python train.py --n_head=8 --positions="learned" --qk_norm=false --bias="none" --init_std_o=0.0048 --train_tokens=517600000 --dataset="wikipedia_en"
Each number is 128 + 32 x the weight over its row's rms, rounded and kept within 0 to 255. Layers, rows and columns count from 0. Numbers have three digits each. The size before them is the row's rms in percent of the matrix's.

# down: layer 2 MLP down (transposed), 2048x512, rms 0.085, rows 1281-1380, columns 64-127
# up: layer 2 MLP up, 2048x512, rms 0.0876, rows 1282-1381, columns 64-127
down1281 103:186109130100077180121149154130167123086145108187109132035101160046153095190142116131149189100094137091151130095135129151156176085179118123068139148183090117125121078113133099143110194097158122
up1282 092:141116116097116077136140130098134162088106078171157127074152114145156146093085108155161147176105094126149125178103091154137105172069106116162155093128139111136087149152150202080174113088132133
down1282 095:145133168084155082135126058166105184217154146119128175150097091097140144121160137123153101160132187140175173101085168147105132153145094032096100104128080107126108130114114172070137142122098122
up1283 094:207102123128148140163131109112100170115137169161091105134133093131120147127106118158074118132132167107102103139134126104163111159087096150101114116117145102110158117177085083155159065129115124
down1283 095:124142141132087105065118121176129117156121189138137172118106100150179120219184182129190150126118121168137133150102127132129102102178125140114100174137132181143137138177172128108107150143126100
up1284 111:139128092126165135143078129128086187117160145155048153131105133078137101144090158116138134132099150135118083159086173094204132145065132110112169091114117069144069124150152169149180116145158151
down1284 102:121084112119087148110141114127081100129114157182168057082080117148129128139137135136115137085105112178159130093076119097151151124153152142162150104118143106135134144141067118114191131096099137
up1285 083:113173099131137177102146080142121118153157159076150103117127075106139081124126096119108105118133140078115127102132142136129095107126099173118091062174156097160105117121133151133121143088181115
down1285 099:142119182110140114173167128088118113154108146110122129142086217156118100154123156055146162086124182168125130141098185150189057124124115139122103094093134160113177102141149179172144118118082194
up1286 094:112137175118141166128103066088167168083173115125071146184100117144132162094142157161104140150173166126160166155080104063142149091214133146119148165139119096145149127140159085105161160093105129
down1286 102:075109147134080106150112152092184182098134128141132166123122152068094094066150116104150193156102177093120152055098151118116121092093108177158098095102107122121150137184155133151175143173072089
up1287 097:111205122113126119125114141117172066145140161129151118076105111074162128086193121127062165167122148114224130139099141189165176090139138135116148090146148184107102125064188190140084124163141111
down1287 111:082122069046087102112099164096158142173096074132119104131153087170151104107103081137084180156096174125138101151147128157072144117119113170192128136113149107095149109125163132180132077093143111
up1288 088:109157099131149059122164144123112142175047151141111153125115098172157141151168154097181115125140150180173121095196097093084117110185106144123105077139093087116163129221143113120127153122084141
down1288 097:094092096090079136098080129157160133076163144064187206122174116223156215105121080201143212122127170132150120094129182138103119078084116121089152117175111128096082151209139148116059107106169140
up1289 112:167140182158105108102104071144108150157148103170124103094069131131167069119135122127082120151137134144093161131083088107099156220139155070122094144166128096133105151172122111094076147108067146
down1289 108:065118125096087150089133130141163105123101146098147085154103104141085144117127146172144169145086105076138103106166142189120088124106106126205102023130159151094134095124143114106164093143109148
up1290 116:158090122199145135076140067141144065142142148190029110110095099099150141150147118099094097142115098088142128085142128131049162140129119150092154123217118106133152116160118134187102137131107153
down1290 096:071149107147074135121166130127123095081148069178158137168107184104062090126138094126199141120138033068111105134145144165215103172099140132107160119092124124101109148142115130113117133151076084
up1291 101:103080118164153128125148139088149129147141136117171185167122095129123133107116178112125079069023146149074152153069148090051149165150137119159160151102101196111138124163138068075084153111092117
down1291 102:109152086168140141189081149063126116158100163069135136109110122120095123095149100141118101132125172185177169111117091100127126045074126139085169086162044176117116064104137174076091115108153156
up1292 096:113186100167131038110097188112093095086200125159121121080122111111105146153158131139084128096106179152106173109068111121084140069154168161156141099135170159141108124153116152136135145103136136
down1292 103:135155141100128122037147182158165095086130156131141101125149130162163115115166135099105116087133095096128147152115164144141116058144135085151156154099155098141111143116093087150120203109175132
up1293 090:143152137077153153148113136102166158165128182150132105183142175090077104114126179145138138163118146149117091132128157123133116115085112154076139122062119150099080110085064144131073067188138127
down1293 096:166213155041155088078063121086153132176071108082104129140161161129169134112173145135098196097122136091112143133133072175119135138149071131121153137103148123141170144153095132090147058084139118
up1294 098:119140133114102089126107120124087118084137148153111108143117119085182109069127118129079086138082129114170156113149117143080087132159128129147121114065080128119129140114102145164189130189122133
down1294 100:116105146090108081149136113111110107125087184119129127149121104099126100082166089128108066175176194146154090145129105112118110095104126112099167152172164105083077194098133137119137158194167100
up1295 103:164129155121118122151138092119090166102155113154155102100160110113170175143155075065138055084125148197190094134154086175139127106106117173186106076111160079098083104177088124195160139110110126
down1295 100:103083101102154143123118152100136151161168152106135127125153125082145159052165125126170185140128082154185153121100121133079131043117128125104165152125170112124109096121136106139157122150168157
up1296 092:129163103146130150138206074175170165206102128173156129164120124084158126131125132128155149150147118086087124087103106173099136155130141096076137139112137177163069049172088122131116103159203161
down1296 097:168062129131131166099105195147122099136127121173152099139068179117116135100164109117084142076118100139147154057135107172156131108122100091127157169093127097119088208121137147087072110128098097
up1297 094:108083090087119094091110090140076137180189136093111128099096077093159119168184132108120078167159188118102132155117153130105156114100130152084155102142160114124097195070115116106070120079066094
down1297 093:112152136092174174162122072099146172062148121113147123194117118146139157100124114072157107127109157124115110131094175152142178096170105116125131175095102130110149116139146096130088178168140096
up1298 134:152124165073129104092122120138095117163131198138136040133109117164110060084152153131088146066090095135122170058152137142116147139112126148145133165157124206152138072136079123150069139132077166
down1298 117:159152125129140136098149144098072122089110113109212149125142127154146125086097045153080152156110091149056145165140152173099107195122152099124189132149123160144105121066109120130089130055167190
up1299 101:167139120159114144167170119137113109185147091128126119092187112085120124184160072103171165096095123157127112137139132136183170184158143095114116142128087098167142133144015157129185182113108144
down1299 108:160144091112094131148135140082140130102138097255073144149098123156176092174131108102092126123081131104121097102094109167115160108114167118082158156126139147101187166083148092150205123106172137
up1300 104:118129116113060108124149048161113131138103149175125184127131088050102094106103127184168181148130160210113110117139145131078040135164116151122114082117161140128100113106152174080089118100147143
down1300 098:153120148127102114144088103066169101151170138099091130108139134117162129127119085095067176135152140087110153146159096183182190176159118095104132137114153127136177133140147179145212123106138091
up1301 099:162190146131076122107170134080074070148140140150155137090143129091167138097126111127110130163141081141108167082102085138134227157068127141123145094143146141145139074086180079104053156081165214
down1301 103:205107155132088096115174122123080075085173100156138099147156208127161155179104139142138120152155106143141124119146126097125124162162174112113156057136145138145159114122072124104119145120101164
up1302 106:150164143109143145111094149121187130168068086105099108100090119128175114120126142133154140184129093129113103089116126165123131115105081118118088181106167120120144198103117130036123149145100097
down1302 102:166147133119124083137132100147143122180115111150090089122104156111127158138089128182158169139175100082088141187083102101148115156122150095114115138107132140160111171130110116139183130099117147
up1303 093:131182100107101128193131128137133195155132166162158142184177100098143134114140141158192125135182111145158143128118190137167100144104176137101113103152120169152150032184142131087101150150101145
down1303 097:140166166136138137126140097141118081139092067144176146074120093142146179130116155111112100122093141133190043072104158146165112141165131119111161112116084127136231101155131138136144128123143119
up1304 084:142141109054146063119131102127089136128147150126131153149126113223108113095129163105095099123149183137142110128095149134163114184149150114076100141143167090089149151169114178168158123109054175
down1304 096:096147138092143166123104096095157163188119135166121106140126075079130126159132204163151150229080076131146108133123085120077102087116159128136128111150148128137128085090095123163151106128193142
up1305 093:223163162109146085149112139082167207159128114095156104177140154132130078102127146157130066074147138108087129107173151145154057153107143132153168201164179119136186082117154132173161145204127179
down1305 097:127088116120100173074156131199165100109151074115102074136134085138164132171136176147102164128113160155099118159175127162103132177111104159126132165132114174095169095166130114075129141085106163
up1306 105:112151107087123152145086164140141098106169175143128105089166101113166160108127105160153086135099127190044137102223126181114157143077147128142126170080172171076131125116139127127116155072137113
down1306 106:156159074132134094094141129088133136080080099143139115086134179072147082151100129133140172054147101144095148085098120169139093145163116090116174104150146109067137190239096147120096159147128103
up1307 109:137071147156156115121129073154163134088181118099173154150084153087155136111132159109112098134103122150163186120075123138145152111113091128116126132117169104073115097134149113150070131127166157
down1307 098:089147188103100143078106139088148116187107094137176109122178127155105128118130118146128155140166170192128197080105177045102150142155170167148147153121118136089104147098177109172112144138103136
up1308 090:116236152110143091161116134122130204165123135153078133053105140127162142156120137114111111122155063061179162116150101095123126118083157129139107058081093099135139144116155164092210121138109128
down1308 094:128167163136102115133161127185099145126121127104102074149160112124064204090127163127096110152126106072100138096099117068118079077081149153102208110102122113145111108131167154096114116161096157
up1309 099:139111147141088191118163122084105116198116167164115177132149169148111101109090145168129175138124142094085147150119127165109097163107164147120089170169150153146127147085169111123114047094104131
down1309 098:190164140081137139136122133103156124131177140076086148134174188137081136184063158163167084154167133113103144136176168124125109053116179107158123118143147181100140064093101018113069147112203180
up1310 096:072116154112109145106143114094153119168148180118125156125153076097112124092150108173101154166175118136111127090130150147118080168064154177109092131043084080144140112156135132149119109093109180
down1310 111:116167101104117129119172138112173107165125155126125099149192128096102144154144200118110123148087079118101106183139098146104135146092107117143092089121097148197076119101089118121094091145109125
up1311 083:158096131142122146102136076124169113113150140101106099080108148119125232146143089115205119089113153152141162104154135106089125145097112144117180092146165110117114123127076124182126133158117189
down1311 091:145130097183153114122072093166169067181123156199103159119163151102087172119101156122057150071145098162128151155119136138097133151146134160060168141133195107125138116175173170143152122058159105
up1312 105:103153162074151080130141114137103171121184109186076113142164101109150092130147167076111116120100126145104128095161133018148085152065074107135159174145118087152129153096119130140122093065119140
down1312 103:077149107085193121098172147136121135094144080118147118169163164133146154140139188147177120109093178135134115099163172081103092132175084121134164165159109123154113199130129121157098164127107155
up1313 108:075074165112102165118111131079169143107118144139118137105074136106097121122104168173046127133092142095075110151118074128103180162185108095152115127117166152166160105149136130135107174069181134
down1313 108:094098116118096133116109220081102136127059128074149146179199157133133123113149092090133159137148147104168164114127132106098144101080101137102115109092130168133099178138134110103235098146136081
up1314 112:123170148138132172191137187118122159087115157145115137134147124121068139175153134173086169116121134088139105153099089112106150143119115101177123166135071182141137113148143030144183171150140144
down1314 101:167162164145094137164098118116128120143058084112126097110137136143142087074109151132059098196099111166125104164126080159164075095128136096053153143135138149123144120113137169150177120113114167
up1315 084:126130157119183129190138173178124154134208169138131107139113110146129083131111154106189120148134155124153065101070121159094151128087126098110097181140189161064101081105122129134087111096111131
down1315 089:153148103083111108118129083114103123124108150175070184119212080183121161140126130111115062172134087177121174194131078082100111152149132118154126066136186181093123048119101113142134128138094090
up1316 097:098101125136197153226132140087168074104158130137161115145107073062150156143149105141093114111128120169101159136147131058154158134113119144128137113145141088098092127129134105123132155135081158
down1316 103:096188156151106134097144121150140095123129099087150160149137120104118128123113171105157129109097122150112096068188160126132096092128112139145139133146124136184195136092164127084170171147107123
up1317 108:177146136127127086157147043120151113133114187130167114126149125102087142197113062118167096119132121166178174166139174178167100126161099187126150171123114156156158138114127134106108090163191138
down1317 106:086113153114167134155105135089155126110116050184128159121097190125136066053132192087174187136104142099120159156169150131149139101116149171146154121137134194182145106103140127133113100128092100
up1318 109:145137125081149154170148073119118122088186161162118137086115132136082081139125134114112148136180105141158094135140180133176170195113063153175113160117128120107113118120115066149167161130093145
down1318 110:143133045110151166102157122112145116195167123140160145127098124136143158152076139174157179114143098168140144172116129169075111120095163134124132145165096106151128129146143126115197147121117148
up1319 113:142171143119074134153173107106115155162089160171176041093086124144081094139126190087083181146143139100096122129144120107083104141113133177101170117113082128137127140115136177141124122163190141
down1319 102:138092086134110099100156085140169135132106137104094139107132152099129155104127111135113124152122152119185203118134171166083165165148098150135146099124142073109119145073110090211137156109135134
up1320 100:170213138130158159134128074097130081197131137116122169115165048152149154080144164129102163099159167055088142113160091126113192081176130106167138039158142134136169119127092133082110091182115149
down1320 094:071170124086132135106116154115158152146138091083175151122091134136091174077119147141111098097114131163143090123183116132149116140164155145051111068146107102101105131085126137151158119164148106
up1321 093:104103145124122137097138164135119182142134109169163107133099117141128045168131082127113157089080140123173150117058131147136090189103163174103158099163143117122119164156157181099089102078117093
down1321 089:052083124103135146108112161126123180123091165162075122149135125048119146123149041183110105165140076123170126148102125119082105130118140124160157100137135112108123134140081139153107085108140108
up1322 099:122096140163174082118090153145185105105177149141157175094155151127096136132104098141179102054106123167119204100144151128100081141144127171152180077120140125139121113103141158126083109132150138
down1322 110:117188150157111136099144119096129067094124159119090160126086125168037142107092174170103129127138195141120081134138119133102087089138120183131084095107132136148167174199113138071158158121125081
up1323 095:214110123132191100095114087084104068156137131131075142116138126107143146156135088188106111143115141129188172147154115151124084138142156092122132117157132132140116110162161084160137110140115142
down1323 099:185111169120175174128120108130088218090135101148087126129129148075167102116162141116147113148144099144169097167167130167144166115102159072105155127110126164159126155105135106122118122085075161
up1324 108:130146090153117166122138119123122128166109187152108131086116123205168101124167166214111180077157145130140117122059125109083171124126105131155127063143092085112131149092098145119158129166114116
down1324 098:110109140134140100175117042129142140141099145133118141112108169133158136185084190122132119193133092110157112096114145132137109126118143129115129144145146115113168112130167123110225103171142105
up1325 096:111153118117070102085173121077160171122167098119101129055135098173110105132160182163133123101080157135173151114112110107136144107122117165202116093111118169146076107076131142130119105180099116
down1325 098:088072090117102121149066118073169103145107121099151176167158054131136104152128083112125138140179118126082127110135143169156114143153149077108119121158139133095179106137198148111116187092130208
up1326 093:084086095143156131114062153152115117125157140131123167125139063097118211170138103132170190136104156088083183117111088114097118118163073158185133133076172141110121144132134071085152127172090130
down1326 090:112124195144177129115154133140093071132136126130102108097115079124175117088192133107136146130117117129144139117211142183157179204149173119119122072104161086106102089097079127172123144061133189
up1327 102:113177159176182149166167140102131136180151126154138068077108090131149143078113169153169149105138141130070165130132085130093074129136145171084156098073070120149117123121117110096067140133124147
down1327 105:176141078138128169104094122104096127150111131143130163166132139171131156182088084092095168122112163123179170190095128141102140118061167126132114125128124166117084180116094132194150109182159154
up1328 091:096127115083143170130119159160150094118126134122156105094160122133114180117147156117172136130145191140116156130082175179127122143113142151073125128157120134140102146117121071085119063111084130
down1328 103:103123110152113115104148122084143113184096143137141151158151098086143120135131121109169130075121181127112135146079150155090176103157117133139103141073128101157122106092168145193142125118101157
up1329 099:193121138073138122123146103093157091136088077144129156144117096160146164160165099125106145098174134115144146111125110135143157102123158099145089123151207072120168137185140120165133141116106032
down1329 105:091182084093050124101158086126106086131082078071219147098125104117140164109101120177134121093117138170132162133135156082125083144106172152139058116121171128131102116152102081109141130125123119
up1330 101:120149103147122158157143146038139180161132148174183107125117109118181115117146166162157114061129100156138124108125058145127140178128149174061159180108161150099116131175149107136171133090110130
down1330 099:166136147114132179124151130123099139225128165085174088142111143126103113084124157154152112069158131153152127096144148150174131117100185144159149153023123107108194174101163109199110166092126114
up1331 117:083110154147151119173103053120085131116094134078100128091114139182081140131168142099147098124185163157156083158127196113085092145161176162175143175149118100167130102143226114176145136105182143
down1331 101:144096130131188116157090105125174122128151153148111097121125190110134186137149163143078158090111100165105124162137122086139137108057108109169126156140123127110133129092054093116102095108133102
up1332 112:114123211098127127088139110152057069118171102177157134156121133119099095145147133128115122116184111128165160170141199191152145137154142117123121131160154130176118070111175154147121122190152139
down1332 111:106086059144178099090091150110193112084204124119144149142097109138106148155098149141105100099111172095144141170125137116214114125144149125124094162149074139104114175122190103083105122100170128
up1333 091:150165114162065052145157095118169043131105112156155088167122143141119121152192115111082093141151161160157133184171148153133128145120075126158131068142157104171142099120106101075170149123151149
down1333 093:189045123065111087191166217170144062136144152135108049123132107135103097125178125129095120167099113126135140112111098098144173100131169133140160131108121131139140089113129137115114138112151154
up1334 114:087165145110171092132115050101067133103079137109105127128108121138151156159145126095145120096194179135120161173084193106113154129112082173158115117104114149123112152101114147200108057133147212
down1334 102:088175130066064164066164153151139071166067086143143117138103142119139128111057087147123178070120085195106101135057141111070142144135094085118178122160133112074160178114149127127166190120152118
up1335 106:116166108122164145124122158149095145135150130099143130077138057115093094124106089111104089124132137138146127158166136174206075168092171137162121112094145070124173125087118138081108135110126176
down1335 110:097127120056152149159137147114140153229164086149157161106077072125160107163148062092155079144146081144146192128124098113128203130095129105149086109096139108135180164133127135083100158066056156
up1336 096:183096171134144122084148172155152042118130080159127095080120116170178078082096081118118153144156097149118124131099123120191070069160160163058149148151107162107107120130171126082137116116113175
down1336 094:095072100113106148178072103192191192161181114129162124143156172108173156113098177064184035115147092131147107143105102106112112133097120116182143077086165106136063072103111096174119135131145194
up1337 108:173094114077108139131102140118157161146115154146165116093190112163123108128104192169133178124100118113064173177103152154107142159136081181106138158121106175107140082125159151155101133130115176
down1337 093:157068075146170169173170097169109108136075128116161100090155122147090124094108061122115118076121148145170125128164133146079175145137149127134113086078140115135147141147081100175154141130165117
up1338 094:126118100131156169110172133119088160115172140086126137145195119112215145082097115147122111106066126135085147147161132111136103184107115150156134166114156104110116154149106133159073129151144188
down1338 102:094128169177076113108145127131130144113162110079113150086087086122124127114129087132186111139124110086110111139089135184186105076091121184146122097084086097172100147118108131105180106142156153
up1339 098:131061137174140086112170134184094170142129141145103134123084106131150153107147134132130163134162189188111160116142159127117142084142115158062148097079125141125110091154088108121109086152085165
down1339 095:091132112107114161141131125171075165158079133130159142165195080121120128125102105151116163135131109115160120139096078089067124089101099122169119127116177161110116162148222142098128149187149135
up1340 092:092099104117152123137135150109139131163067104078124162118116072165121161071167129131156133145137165108079078126197046113116070061149114132114113106100190135175169130112113102118130142095151159
down1340 101:151075180082156136122121178144169104125177130115064199116097123086129103110094139154151098111093127128120176113173070112138136149134112142117088118133132088074146140138108127141105098132087134
up1341 100:109100124090135135132159176147138131074068144157140125108091130185095151137161097195075091174086140122095115151060089081127129125118120171189151159188104162115108128090189076068139118164111206
down1341 093:142124141136108115160082078114150082139160127149133133090104119154164116072055131105068137140142114116164137153156124125127121159132196153115112140071127141115116136090131176129092148083161073
up1342 106:131125088162151132129160141136130155187146130100091160151116153073097106128141130170125128125160144122083121119104151108161126147120106157097107164177104120052180190136110120136116099124154148
down1342 104:116140169100108122180137165101121117144165150158143127159131084123083072138109158205152087111173151114133120109165130170093097106114140179120118191093131135087110191123180085150167136145076177
up1343 091:169097124070159116138153121141133164175136168110154101159088095160172169132097084133131114094131060166125160108095168133104141097131126142116089135056153138075085138153110107130142119176154154
down1343 096:096170141155152090127081139141147096142136161132120090181115114105127146122079088121146105133155120149116140151115164150174158080120163169145127133162150154114137146160197119127211111125092151
up1344 091:107136133161113047163119163095128121069127081134112151107075134126113095115139180154101180109166142115092147162128091098157164122145106129071122108095120148140140117051130153139156107122149102
down1344 093:169095137112126179104113157102154106113132118125186135139167138125170148139107113087108183176101096164187127164104100185155133120155153096135119117171203132123191185177188156127156108090139120
up1345 102:092120191068121155161105105095102150141109120088135113145150173118117116098138128151146129095195103122103147151192145098150087125135133167123170062168126128141092191123113157047135157116160104
down1345 090:167131093111106123133092177140097143109099147110114167185173182158161171191127160059058102154131149157105147197100144144087140175109105107114133143082114091141181097105147106152197137168148123
up1346 102:141131077126114100121156095153128135090091120094114115143132146117101108219165115150156082150157116138172144150130138182088195165145155159183120138128137085108159155112094133135126104218147107
down1346 102:169110093097122146105065051137130159092170113138164139098076121155135121147112128154094126110105152144132126118124123095134197115124110182130101091111115121146069121105154120217070118144116152
up1347 109:127174115169140155150087155129089117174133112092147128108064101127081159100111157164163121109103110127133061172151151144138119094142107119200089142138120076117122176113103086109102147131144114
down1347 103:145186110163088112151141190077098210123169071199128092097185126142140143113148136186170123063151165117101128150118085135163096154156076121179117134097125146114172121124097171112111168122141160
up1348 093:071133134171139128180150070088119167092141107115093153149082142146115142161079080081123060112129166147175133099155109135112134110134028092119134087137120147078147097136066078096126143152170150
down1348 107:062063131112060147137146152151156154098185152149159126136071114121119131158130188106122143127092099139098097051134179201129165156115137125111144124114108090172106105116143156062075104148103104
up1349 092:158141124088148096104137127118123123150150133099142125142160137105183092146139124113095151180163139174153141127132114082078155108110143198123124179138162114063151121151126057188063136141108124
down1349 106:090113211129092141068109166130106146148111153157141171107109177134143164201094113086140141135150115102134113136158126176084127133141099104099066086111132113104100059142130117134048150063128175
up1350 127:127092118118145115105124113080102136123130099163162152143108144092175179144097150162165127127104093081145150099109165101112141086077162144168128113081109127110054091089174154159120129158166182
down1350 082:150127143113083106126132091204165108101152166050095112177157098108113104111137124080068138114136119159105096161143074172073159144152121118093107115097171134167131114141159129133146099030160097
up1351 086:121103111175145154122145102182111177118064029116097140123121117123137149125150170139163118103114170130122146160116105093125140152147127135158087063151082088099114047117111099115099140107080153
down1351 093:151171137117153081134116140091150096159187158113112088150128146142113138156105134114068110119115186162163126134122124122154097163148092088099168149061170174104145124117122133091166093137068108
up1352 090:165118087104107080149144134126125150139141098170149101164155105142071124163112171117160093149123197136114152114126151142146144103084044163083112135145140122134128109095140133157129109131122135
down1352 097:112150050125170151125158122098075124159203194122083079085106162128174163109141080129125122127133119113125139138111136109126132155104134092155067195125066144150125107170127117048120110098156054
up1353 110:196147162093177092136128167146129132098168106123153102186138111072168124125079138153112188152099102098116174171182129135117126080142125166167052077072161115172148141122125144109125081144086114
down1353 102:110126111081176123111054192095141132118113109168104061101111136160104122138143111124149131134090095153197123164186138082109151165098155097074133103098165153157093106168164096182131150137205163
up1354 084:102128140053170078106050127065199057167140122117154130098099129149076050101116123124124113139108130101079094137142150162119168129144084123074061122106173125123083151186140112086127164077134164
down1354 096:154117180100141104057087148126160123113092136113140154124109132130149070124131108111088115153189138086138158143136114064118102085157132082141144112069153168144187102130117102112069096095138128
up1355 095:152090098098154105062128110106120152109053110077110129122117138172120144172114135098132086098115142142128149149116153090136081101166064121129108135124152163106107218115138085139186137024147117
down1355 093:029148174175140116151128140123135146115139151076103118147161184102146149107157103126178113091120175127138097200136143122186122140125123131170141156104069070151081074214094160106087122120144141
up1356 113:138082078092140093086117139115093103115148137090122160148120160072139088126146193101139119155085137085170127138124166166113195159157126146126146177118176128083112174149062117134146027156127098
down1356 109:128149139137153197144125120170103161107181149194130124142138119115103107074122159177137096122121184144127151141163104103116183116155151118193125115106079114179092142177122138159127178184067134
up1357 088:137152128173083052058133168134110129158109148216126097115127113139088144155114064148124112136191120109108088170125114132097108112085144149110155141113126156132132047067083173117115162181135164
down1357 095:112125103156145146098146152080115144120105165180183151127151134108114122133137146116151087126107126136144167167076113087108160130146150116205142131103073123148141100109125146136146119099186188
up1358 146:183144175135164139068099064165166105196171215115120154161125069101124181125151168125086111156128082137148141154126174099106136130134144092100153127199118106112193128182126166175089105135086162
down1358 091:081131176167060156174143127117188086073071104145136078137119230127103101171197104124180148146087145084096129140133109193120111116125198086101117098078117162094096153154148083121129124138129090
up1359 104:124111161147147109161120089102186091143110091136072141124180121093146096159099114114149110082121151086117140176073100140109157142138057127077151093101115171161150115103099133178129144099197127
down1359 109:090141129091190123075085107141122135097137111179120127095108158095135133139113134170098121156230146154145128084151184177116123129099110085132125071093127066132176110146103076157084141125074164
up1360 108:142116117061151141115093147124146191131085200088138143117136154097093136094113124164132116137153214173134128100105080160092086148156094090110181135177091099166165141118106115204136072132133079
down1360 096:164168132141094173191132161151147145087169148144137148145146112152100094155144144161149126104108069100147152165175150171127100133158159116148109118062089097144120079190104134116116166140121140
up1361 095:105120094087105147164117098103088113111114062151116110143101101098090133184081142149162093147098126171130141160148178125133056152115124088214130139105161122117127163079068143139115114139143157
down1361 096:148187119151104118058141171177059105130169132101091152107132097080136147146045107033103136092095146128168160095121129145127101172155110105157144161066136090153123109123160124169168149164162127
up1362 109:125180010161175123095165146171103144177137140117062096091210086122151145129138080159113104127109157150169151124197123140154127067125116104120122163106091152138122146078109119153123116118129135
down1362 103:138098136073139184151140135156061131152085125111163129145164115096089106144170076131098158145139101141097081158130145189051074132096134154161111120126094142131142080141165145162150118168135125
up1363 095:138117225110149127111162124138136019168164093133131122052129125175163103047154110111144104172132170106081103141113137121161109134159138124136168172149120047087153132150119080139164152122134147
down1363 100:151217149102129167108139109062144136157171157118065117176083127029180143072147123123152134131119138056120134153187103116180096145117113155077082145120155173142138146067111103124171121112131128
up1364 082:162155136118146153135121114129162120082152122090108085147135094153105144119099220147024150142139162123145217123133108155105062088129182082123174097143126095158102183145153133127139141143137184
down1364 096:120145172105108099102121161162097136114114114115111103133075167150139098170158194092121185142107088214151103154144133114105098133142080118142173106139138106064123142163147104065125084142110128
up1365 093:154128187090121125144204123072118085124098099096142116146133084127151118134143038073134092063113132066107179079151201152159097145138105127138135142165138102138160115120197132087130123083178121
down1365 090:116110197133136136152137122145136158138152159122108102153107099092104146139119188136094152100197141143161124136178111130123145167097089096093130114128120142096190166090111160096085112070097115
up1366 096:176165106142167099162140094088116126116121108172142123119124107087110087095107207135104177136127138103117092136173157082115137151136124094195143101118149096100186101118123128084145056135117149
down1366 091:128065121097137106119099081154152125094142120147176107113144120145059122123128110179159169213129114107113150125165116109125102147130156044113101114095160155147075097106145123142176115167122134
up1367 098:136122080128101114124173100145076134081169118142114041129069101095131095127131156137048134140102169127165079129050146134085083120106105121093112121159073148137096088105133135093071135126060064
down1367 097:116116150115117146089154041148109102135153156099172125149092101103133142149112098129103084114050155124145091130146103142165145215156124103101175119129136132093145153108155151051120158135132114
up1368 077:152138169156119148161096181119092105169123118182177191162190124085133130133157150136139128125145161113112159134143076106187166110078165146146158141139109060154115127045112162101142142110146119
down1368 093:153143095105132126094116140098087109098176137133093079143042127120143122094138151140178113093093153162072141113086130116110072154135166114059126119084166139073169147133122164102118138110133083
up1369 094:111127145090102112198119171172083136166131121143079103127158110133125152148141117207165074113156184147178066175149160138097088137181134092122107115108106075122130095135124161113162129110130142
down1369 094:101115209136112136160124125146118104103082133108197098110112127103134130137121115101127108186158157115077082109074152167161192091138125130107161171165050142148120113172152123151070138067093157
up1370 093:102157154124059149124111138059121147177108103097173113027152143202104130128144145115115083102203147144174119193083134183061105101093145146143096132176143119156094123105131103118123106068180235
down1370 101:116136077108107117076171182207166133069080047070163098102170102185112147103181163137124102124096119118135120121159144138099109111143106129186089121118150129095159147126155176072096124135117204
up1371 098:155122119116100112128068142147079075088085173078152151117134131119103081167102123069119134137129169164079101174109165097141121135133145149108133119146209131132159089107122156158094108135189111
down1371 102:132168128135144067112101156148090165138132101112196198119116058109117122096114143064140144105152166123081127104099142131152144154104102118100096095151131171190152137133176146164155216073105104
up1372 115:146168112125150091116147114112099152102202106121075089128114161113158071161143170093113169111062116121151099114134097154179192162158118166135151159072173125115100111122125153148136154170172095
down1372 113:153127080136078112083134117211127186141134143140135163135136177126097118137128111142139141191091132138174078163128132162155146131117095196106097140135100136157111111104140167089148103113119113
up1373 100:078146130148110139151083109066109126109149102122128098137153109071103125128105104119122070118083172078157081104177115097129118133160172191144095202112141145144147117091142063132146113106054178
down1373 102:159131138152112129088138151087114106115149094115156126111108124131193168081126139160071123145100127163124144121076103138124136131136194137215143181107066143135120057108076079079200164082129131
up1374 095:097130158127148176135080160114134176145139113086134142134109121107140119157129104116136196131124141141159131153132121123127133138160141128164188096105102133111129076139107073145113159116107142
down1374 095:113165146128110152125089170119031110169152148084141141161136108124063086147147134116136116118128144159107086153125168096122166203176163093109118144088110134169128083115131142161147143127087120
up1375 121:130167186155089151157105153102148144124134148132107126104153127130112121109099174154135144104153138180132075115160131102143163101174113132154059089107154151146076136106109180138109108134125136
down1375 117:108137086192097087140142167173110091106137132130101141114146120070140122134116132194160109126138158133079151152158117152148166096091140068176059147134160140136093121138060155147165132143085139
up1376 115:122115184110168073136170167141186145163129130144130120153183122075075114157120141131159133073137113160170070133163122144081166105136057129169148125134113106199169115147100132102099181142139170
down1376 114:143154125136148148191120108114095091110114105097097154175094169108126158114175173122134170116135147093127087171103187126103118181158163107175117125105098133140095113078105189149131147125055112
up1377 090:092137166150165101131167193111126160114145115059140094077117105139116089129174085166166187083155128145137135112072111136125097080122169173074075133132116116116070077110088093085143111130137107
down1377 091:133155120161096105125106144115146100103089195110081210146169177105193166136149164083117112152076097101159133177091099183140159169129032152151159177138096081137182177131122133105113151129154118
up1378 100:102171131100123103067136094125167182099124124148093075166130113119176094125083201102087121093119181177097104148110172130130141147181097067097158139186038125097179096151096097139109167129166070
down1378 102:138082084096099105183166143094126167118107120128138147170132108108113078129129112154104172109119124150121124159088144111156117146111090180106126165122118155113073091180145142142143088185055076
up1379 117:201149142126165068079121117098164131188142158183190149129116096107097184163127111120087144092135169161100139095074157139095146155132097113080170209086123138114133132141166163146111094119074190
down1379 104:110142072147131126111172127147115136102113121121099130115150109162143147095162190138071090130134142122108068094198150157124089110112088095141138147108131126182143111085065124131136139082123111
up1380 110:127155056131095154098149148149142165129158166133125110119161072098128146118161145099109118158129112124165103149070097113149169102127126138147139078126166063146093115091112185154144163121077120
down1380 107:117118107112131166146169149075123090134126164114098074129135165130143139104123116150098168107125145113093116148188135112125127102138144102148121113082243157139116154114137151108218147170081110
up1381 128:155126161121101126150183147138147176137186134181150143105114109116140133108068160191133116150115065126074141105137075076153117123193159150126140114122131156148134172135176088154151083115129110